config = dict(
    head_dim=64,
    hidden_act='squared_relu',
    qk_norm=True,
    bias='none',
    parallel_block=False,
    init_std_down=0.00337,
    optimizer='muon_variant',
    learning_rate=0.0107,
    lr_mult_o=1.35,
    warmup_steps=26,
    batch_tokens=[32768, 65536, 98304],
    max_steps=5781,
)
Each number is 500 + 40 x the weight over its row's rms, rounded and kept within 0 to 999. Layers, rows and columns count from 0. Numbers have three digits each. The size before them is the row's rms in percent of the matrix's.

# layer 3 MLP down, 224x896, rms 0.168, rows 0-223, columns 448-479
098:591522465471468488517547473433550503526498555511470486452476486477487492560443539490528483480510
099:502534493428443461554483459433485474476503483476464528445439520511515515471464473470485554538491
100:526449457533464468499495437437499464475518537414545513506502465471495451507552549533527447492526
103:482463533529454541518459435475537494474438543506545471462513514505558504421497508564459504504527
100:519493542500593533547522478506493475401458457487469516513473496429534487569523520458586572610437
094:463504540575442446491444516349473464537477505447446556475540456478427542481471520489463484550528
103:461511463350497457524444463491472506493478448527462611489439509433443542451473541487515494551493
095:544452508449484550514460493454459521400464521555520469521484512548517516455481512482437462592487
105:507475540512486546462484542437462507496448458476433577442425449582416398599492500459443439489494
103:525529495456532521507499516511544464469503518485496546559500499500486546472596476459508462529492
105:519453497487477441481495480532475513455426405520431496505507468514563438508452437535563526491461
098:535506557533457504499491480553520546465487496527464600442492504541478514534514440523475502461579
097:523515498510496449503517437564491470585457459497549560526535417579493451456467487461447494565542
099:481540497456484498394493513481465525436609532493542543584482536539483565573566535541516470539491
099:429556443454499475484459472528482557527533502458466490536536472511501458485501488432503412571496
100:525471479495503474486487496463465460484461496478458465511453463537471477528491464446482447494516
103:502454522453430509457515531511480474522514546577555528477502521497424577418526496542446465452585
098:617555478466540510472452532479526562512497455511483512476472498495479552483474473533491466525547
100:470521401457443518522454475475482530505562524483576502544513516480495520432475443521465507466493
095:453513495488486568486484481505425516576467466458529515458432476482499486461501485385462533500503
101:542561490495467501562508478476648544515469525548518398485486442519436496454579579545532531524472
098:493483508529467432522517537453548550545542426488504569467535444478427490498477514531495452439465
099:414513493500513525607449412500507477439509451451418522563489616482501477514488522547506496535513
099:514493464479485500524465470503475443520468466507533495480526461486545492503535484528452479487511
095:540529457540486467471492542494500527483493507497495525547469479434513463440475547483491495510469
099:501538465510420457550513476484512454492456493474526466489510542514437514514460522569528528492465
103:499571500489486537452524509483457500493545472498493479482472566468507512534477454555494545482488
097:576471544358477553516409543464514524412578506521587482474514522471488590515571493489572538460466
100:497465467430473509494439510477488437500520498518494489500541472526508443373468543552531499552524
100:477501471482469489556521487490501482475546427484505532525517471515426517536517538430460532537487
101:507395566606505516499523496451462525470476455521474497462449434535520515488462454527460516488475
100:470510491521506424564433526532509554530517591476503552510470564512511515458617475459509509455517
101:499490487501535453518522534456588417502517535525541551478465531481408562537535488385489509427458
097:530450486487546508537477475546512504416530572590515562547453570485441487485540522465552500528422
096:538458552452490535509534541466510498523513524550546471449534510529486505479480483448507437467504
100:485443404592525483487509469520575541446535448490442529499501530508472471504497476505523515473430
100:514516476521477545488473394513521506537547502562500464580429443534555479512437486482454539479517
104:559473471483504541511465552550511520479495552523494471505497496439498510561548477459517546464508
098:480540464478536462517482536498473512522509536473471512482454476459533540500484547573524487522572
100:485571411541496483520510432444479468509475547458471551462496477522439419472532547570497512447462
102:486502547496500518645491484465495542519496450474514625477429451413508475524460564554472493489509
098:518471581474393429483475514484467378422529507481494546566482481531522583474465482562502489447464
100:460477548459528531515528455467535530406480448538550508579529454500483454498481523474495547506546
102:499491535522469432541538445443465457538510424526532456426509498438496534552550510527469478514454
101:569529462408535503449539534529545485485541487531528517493493475458504530558463503484524451458478
101:490471570543571482584466522507491475469511437473578542457593483469477491500488491499600519599482
102:502546420501602539465478554475521442491491483470550520551464459477527542485518484481459532489425
099:565513527438565464587470484493414470453501523415553555509529470425530553489542563528467531473488
097:491524492512528475433571511476529522539515573466507538445482532474429439579543383557469446496491
101:452491531514498531488524516524574457506509408544467574525568448561481508452433500538478552525581
104:468489533468479520416451448536429521524527614515459506541387486481481474508447548511491533539462
102:501507512549484508480516463538470508492521448499501495562601545482541517463497541501536484467549
098:505515495508462505536519483528463467540488504439471412508488532537531556469500495523487452540459
099:527456493471477461499538498494518492535445501547472528493554499514525480476490495501552554504433
095:504585484457499484474522561503433507430500467444570551499494444488476532434527498471464465554502
102:475510450480511595548544489579485524472471478503630499451432557501539499481575471548494457399479
103:528485521478475481504435527434510523563479505552484531448558499503516522508454500530569457454537
102:488521495529470459481490422509503501569482512466484534468488489455516470483481514527498478567501
102:501478463504459430538484570479501535476482493579443465461548497529459509560521433503478456447452
099:529453463590466563513486491512564552479504497455489462521575490476558456508449495533500496459502
101:563477560458490547569491530496458475581498488473476511485483449483516479572551421516500567475553
096:482508539614456557408514436512532454494485471492592479462449479476453458444527533456524512482527
105:506526495531438508543515504448523525568548505533385413538567447375535485523419492430501492531474
104:505453528461495531487492440528475523519496485463519464514484541468439472442542488498493519416468
095:480502501518527534589541540529505508517563508388456441501466580542510522527511517460395521422492
102:498535480524526569487535497479491560577533544518533518476504509494518525525530519447442565504521
102:475483449557484576471483476440474507490531538533503457517483474436463480443601423537459463435455
097:482619508499479498525497454528505471517481445480510547549447474473529450496485473495499538505516
102:488486481494472570471475497513455508543514459483542533462476551480474449476517455540450505533492
100:554458498560597413491491503510518511551485513586504464453434471530507492498540523474579497493501
098:457538454453478525461459598470470541587472452517416489527483536509442464487574509570554465460588
106:548467541509497511465548484479519546542506466519512493472499589516538516489548534507533502518569
099:470524512502492476516444485532480493478512539492479549466555499498505464516466461575478476525516
101:440437496512488481480533481505570494509550451442552466532500535574534498463470521570496536561545
094:430520554470507463518444505476558448510489516480470503517507468527460539575477490468471448436499
097:539486482418537541418463506475530569501492482533521558563453502554465510466488442436471524474507
099:546535471448511489549479422483449567518443517558477440492477448544474539483524507498499474489526
100:487491505516506474449459554522536475461577570500523528467564514521522475552511555595501539486525
093:510496494441504506435474477471438470534547503509470458447511472567594491445516490553524455537585
096:472435585487492488448561557534420437560492558600465464394472527469528490511538454476456420468572
101:513493500431455469465456512482439533589556550524497503377498481496413472552471437525489490502480
097:516553524469498482529492470419524486471471538500498432460448510444487438504512507590457524601490
096:502497446570514503595538466472531543475536500576537552479445449544421531521504502535540513475480
102:502478495502516505541557488517524484455506544533521518516495527436478420468650406521491442515441
097:528470452546519553532452517542462603568523458514498497509505570534481475608507542465514453458481
106:452441559578495451547536514542451463562447559492459632524587496520472523552457482554519538510524
097:555558474402503514448578483492418506487475536492568516415510515499463471445549432566513525435396
101:528500490572494539576470531477467500530445489529546485424409458478514499480451485574521499471489
105:568516545441427511557491436564524419541478488481486484506525493498486438579489497444505427435494
097:522527492517448463482502485450460481508498421521504569477483520490444512455530512502535546379468
095:464511454475482526538526480450508494446529557447534526518519485451529490502543505449484538445487
097:510557541539446469492468508535476523466421544495461439435496505531528411506426503536524545457476
103:537542444490430501495451486463481470440549508511474518508485485537526483499508487499504450551480
098:545548411443450485479463528550534539503526515477516512476486498514498527523489541457523500521556
103:453535507532431541474466454538480472513460478495534524513596538579530536567539455531413508437507
096:544477482460495454451503450500483381456473505524532457468582501475520591523534454486480526492517
097:474448425544478489504438487480495490486431510550464534482529469407559497531454569473478474470473
101:508450442548437515497531519502489434485496480591506477539463428539510492503571515514492526492495
097:507509551467469390477555535513556398465513518481511525460519508534497486594479515490535535536463
097:567504525543548475557571516453474407475450497519531507498463532518447417539487510596558399557472
100:476482502466479458594517493577415463520471486465507564588475508489602522526463525541543501484456
104:453450472520478544536524483531515583537530510530501390516452542563562486530520571518520450500550
100:588482459491496491562475486525478539539482529527515451464565539439453544502469599542454541461508
113:474515484498498560480514561455503548544477519460531561470525540502467506483492456486488492483467
100:499525516470521546415492534522462564521485532530563535501506475562510452577489503535497484497573
099:464552463477492412559519501520521534476483412461463551481479539482504500561519551453460497429514
097:465520453507430481493504494479560506479558486453508576558513507528454443459480456416555521485534
098:475552477506499485501567522579499518466506502498445578491527477463459463451517519506510612489461
095:505506479491447520471484473471488467499471473455494475575427514497420552470513432528516474472485
103:558512538534472565471519438575488500456508438508572590498448509482554574549524454513515467490474
101:422436474506533507481458487464546493514467490561546477493461518459579500517497445516489477476502
100:534554453568501523436550508465503517433519545451527526518492449513539491553526514425486492422533
100:489584523532533478521435501486553491471555509413461516498473510452479444534556477551486492475476
097:499542570549510506510536476524377473479480549460501373519460467504497469490556487523487431476441
100:473481477530474498499489539519510459471516486541499504525471503475481580416504453480511484474470
100:521498461527477474435529458513548472570463443480492532465458490444575533472513476463555518491465
098:492573438489479537471436438486440516514483471479463463472409513537470504480526423472554458450498
098:390480515499489445511526525485525549521542534425520432514527456525476464575548497523525511496440
103:455470514504532580469514560513498502507508513517487503493526482527511492569410478459523450545512
104:489496486473531490590445534457555479467470496531544512509543498512523538530506470579562547495525
133:446503444515448441559484602469521488529389495451432606473516393491503467503493475516449469509484
095:486534575522494442486462507503479440472498490529496525427530528468522576546470501541430550484530
098:470516509522470514523468548577493445536488493531438500469516473501458495508468490529438437529466
099:501451538491483528526479477555476532479557474527511530515414522474483565507528464442498544458568
104:510433511506486479532421506566496526498597511492505561584536478536450491569480451490518474411492
098:520470432529497495428522511469422505539510568519546533523474488501488547537568556478548403505477
101:498520501523480490485512455463505511485483464455522459454465461452407564556480428534578519505474
104:558487455553527521456524467469581519536494458522563569487587421489551472561436484466555450454595
099:548549602515418478561527530408428456501504553434565473502468504519482505520478594537534453505466
100:467487539541453554530541581477535420488483438587519491486526524469501498475526486525430398458523
098:548525463559445532499537551432482532508477488456543562547554472516567490500581489496530468562500
100:502392498531463491489459447529456487497428455531561454488534545434533483491512499519429523504549
100:459461480481449519511492459477460480533490510477475499568569549467504423489571487551508504474496
096:495539482437471523542458555542414482537465584494488465461572545514491494590488473486518494510564
101:515395446510485523470546436505489481458451499487425464486484498482543530538451503523547465496465
097:525479527495453473486478412453516487513444442524480468413502497439447481534542475493505523479446
098:502503488541386487554547487455545508544467440488427433490452521489490473558478415527474483462446
097:533479519533506442545477502484530538530530524478526498413532489561412503553535440523465468506534
098:471492508489542481553540541477645463537522489506517503535476449578472568583538512442467528522444
103:559557498549499511447480459521551507537491467488512477520545493510463477532503506511493553486401
099:542513503496502555441493461528524559541387505550547503560546514516514495478547479555471473528464
102:486562474538460449544476532500556555516477494564504515482498479462476476517538489544483529621431
095:429506478463543530497524492521524546544497494492444552485472443537548532517533576470496536480504
099:523531452497532510425435470514502470523476485495507491561462495496451427468498450569446468442398
099:497446546464525545486532588490505538591506578441473459492576521475496576443523501503537428435544
099:503498519533497474517531555489504460540528485488445477462512553495492517459426480426529569462521
103:521496537532529538451490518502471493514495552508584494465552519483475499599494539566475472488522
105:493474497494555482458488494448515527577492478496474476449512495458575524495542434445517504451499
102:479469458515524500519475436599457493468552489498430488535543481471439493572526482445532486516535
104:512566506581455474475543542538514508501469503462518506481522465525525510498496458473516499547491
098:451492532541498466443491446515488509497469487489513488455556561533514419447411534522458517548539
103:450524479496452474518523583543480522505477567466491557494458439537539481575464471493465427496433
102:545620500500508478493459503524524497493519533537600382541504478486492473479467510479519472490484
101:526426511556522556510480432572417594469399442551451498467497561483515555486540476435479514471445
097:556523622488563521499583481488517509553491501519499609496502560529517504483478561508512400457494
100:510499503437522494396469447465502566484517417516511522545582527511590516528519546488550526442546
101:485577450537546518558561468501520478544532553423445443508621492440482492501572559557504433496537
099:420503466467555505503532494502515481497523500447462462469543480585512535434500505490552551494511
098:504445566470477558544485526486541484521479473499573568544516541573466465472452518503497528477485
103:473450555484443519546495495495499494489513443457433521507487489526473568477472447512464570465460
100:484544515534490466508540552468493497532446444479519527457523488431432522492518509517439547436536
103:448476439490432515528486461450462439478420470511475461513477495454419490491521532462583590479474
102:462528576475538541532511488543480521477507530512462489461543550575542497486478469471505488487454
097:548560477613503480551575501490478552547470496492481473518484477493492535565551469574507536529478
102:479502492496460515484500478474452483466474576543490486536510524492453547374481461488495536481528
097:492516460437532446544522471442461479465440483539460527542489532426485478467457470537485511525547
101:467515473419493533480499536475555491568465481496512514562506499549487460479447427467485432457514
101:530547565538539519479590520511528512546503540468503530434492527452517433532440613523481567585502
099:477495500501492524425501508461473498466530495529494480514466597480496502468535516557516426470488
099:463560403441530460539559489475517455495407522416431469527555426443505486447527454506519491451382
108:495520529419516470491509508502477512528499435451452450506498514479477480445543556513523485494533
101:535514512584523465542506581520507547559504468499514547530581529540521516496446519517547506566430
101:511499445422516568535516449504486494452540555529486504448446510516539455547608474516430529463499
098:533463491457506442517527372456513477456463531488442493498524513508526531495557507414512416536419
103:389473499501536474585540511525510460476461559556499470448537500457531481526525461463507537513556
100:600510457548519535512552569483457464497454499490509453493475476493471468387443484476498486503523
098:471522549478431520481527505482559506467501510447501504551476521430484547482531478554501511502567
096:503559486562454484571497483480463468474473506429520381483511473446506475532445539513465524515520
098:425505471457465522442556533465519494499481503422554452622426500473464507536471499471511525563509
097:479488485573512511488438524474469489546522451429473556540542521527546490492479487498416447472494
097:478427485481511439503564503494493459540503517520459435524458509467565507434480517458523444550584
104:501509440506529543471533479506500463434512528527535575446520496433446478455479458528520539507528
096:504537492447543508527512538573590488508573443500480473518495570487464516495450518520489486485444
102:503500514508524538439520475480492554547531498503485431528541480537506474525458483460425520447510
096:473531493541491543430523465517513439503485501498519449544525463473478485446448504474468517494456
099:463531538510484509580506529550523509457479416544503556516450498491450527537578475460492463395566
100:488433499550523495500557597582477510425475467520493558491563469464550460426507562508464459484542
099:581459540524451472494432497461445515555507468591497539525550521466527580479513532505584461440527
101:475555485485483486554455524452546544480514478581546574514540521580512561551567406448502500544444
099:424525519544555458462510553513566570545561480420489489555434541491471510473501464537494546467511
100:528405449489496482520515462514380516520535466536494519461461495459462483486540499521490411610474
102:501506558493471474532478520454503486491531555475494462512481485521578448421467521490491446526493
105:506458576445514566442538456544518480509497579456440534452490556474509475448501450478509448498573
103:543531485540571479457501527511472532449515499419521458471517558468498519458463571483476488572512
101:475498438434507577495518572478538534502522465534523499515595439514537461486481500532503549517448
103:500523515484504538531489383498516611515487431499509584472535564522452498517487472506470526484501
100:540464522447490604471531468582450522462489491446546502488556473504574475504468532488436517457481
103:464459428461497522493498502509501537456446514554475502487489502497465489524501476532499526418480
097:445554492506468505510497525521502514460558506488555473500538524559494575475488465482494547435418
099:467489489573472440555488488494531434481491462603532509496499511532492509442534517493500416475487
104:539416535484427479500449520541527529502544467466539419480525463555535505459460484526485529537495
098:508479478564549492434539598526484493511496474464502470507483549574556479485532457519503549547550
098:481469441479457431462462448490492457476509474474521451487482483491459500525543426547513522553485
100:506454513423521501432447456511578509585527498533495466564413491473490567498514481600437491519498
102:535515552470471527487580484510482525543559442532506547578566495507417503469569533459504459458527
097:468384399547460532512479585518518446552466482491541505511524573452504538443480498563507525497458
103:496488493471498481464478481512559438509529529572474504471483538425514506500532442520528530485540
100:540424523492542390509491566479526473539549519490500585498549482550461497426534485533444537484423
102:474471533467448494474514546509504441528508469507466467437501442578498508536559555485412507486566
099:552484541519572506489539491543538501521472491512558530474460503472493569439536497405555487549562
096:490461524416511549465459551527537476483510458531472509484507524505500476464507434494550506398413
102:466484492509486479583567536562525586425495499518519571521527522564496498484453506472532508542554
097:501537504516555524491459541469447478519441502527480580452575508512479468501467505546427493505468
094:487519532574515470435576474478502557384563567484389551483474566483502427606495592510570475494548
097:497550491467512473453513526437494463552548543473503481590527531490522536523557532488516498467464
096:525501512516454516513534536483544519502527541538498496457499511496465522551515547525507484480466
099:491492562480457447535514537545487515517456541542451437465523484570401440427492445564415495526509
099:487537489497526514471476493521403467540453456503448477478510561501497544609533518507436510476492
094:495472452423520503526558482511444534479490538526427494409493508443492459488515581528469549478469
102:465506552580499514481537483482556530501452498433521426547524447421525533521497475502569472515506
099:426551485596469415503419491518546513547486453491522428516542521572508576392453490461505567460470
101:487486491461478465541565506518434501475520468469539446468421582487491502549577505500533552422503
099:530470498443493512526467493603507556514494493510460491427503498454464534501548511533438536561530
101:481470439513466452516520531568481470519496483587526542530371471485503506512460380496575537536497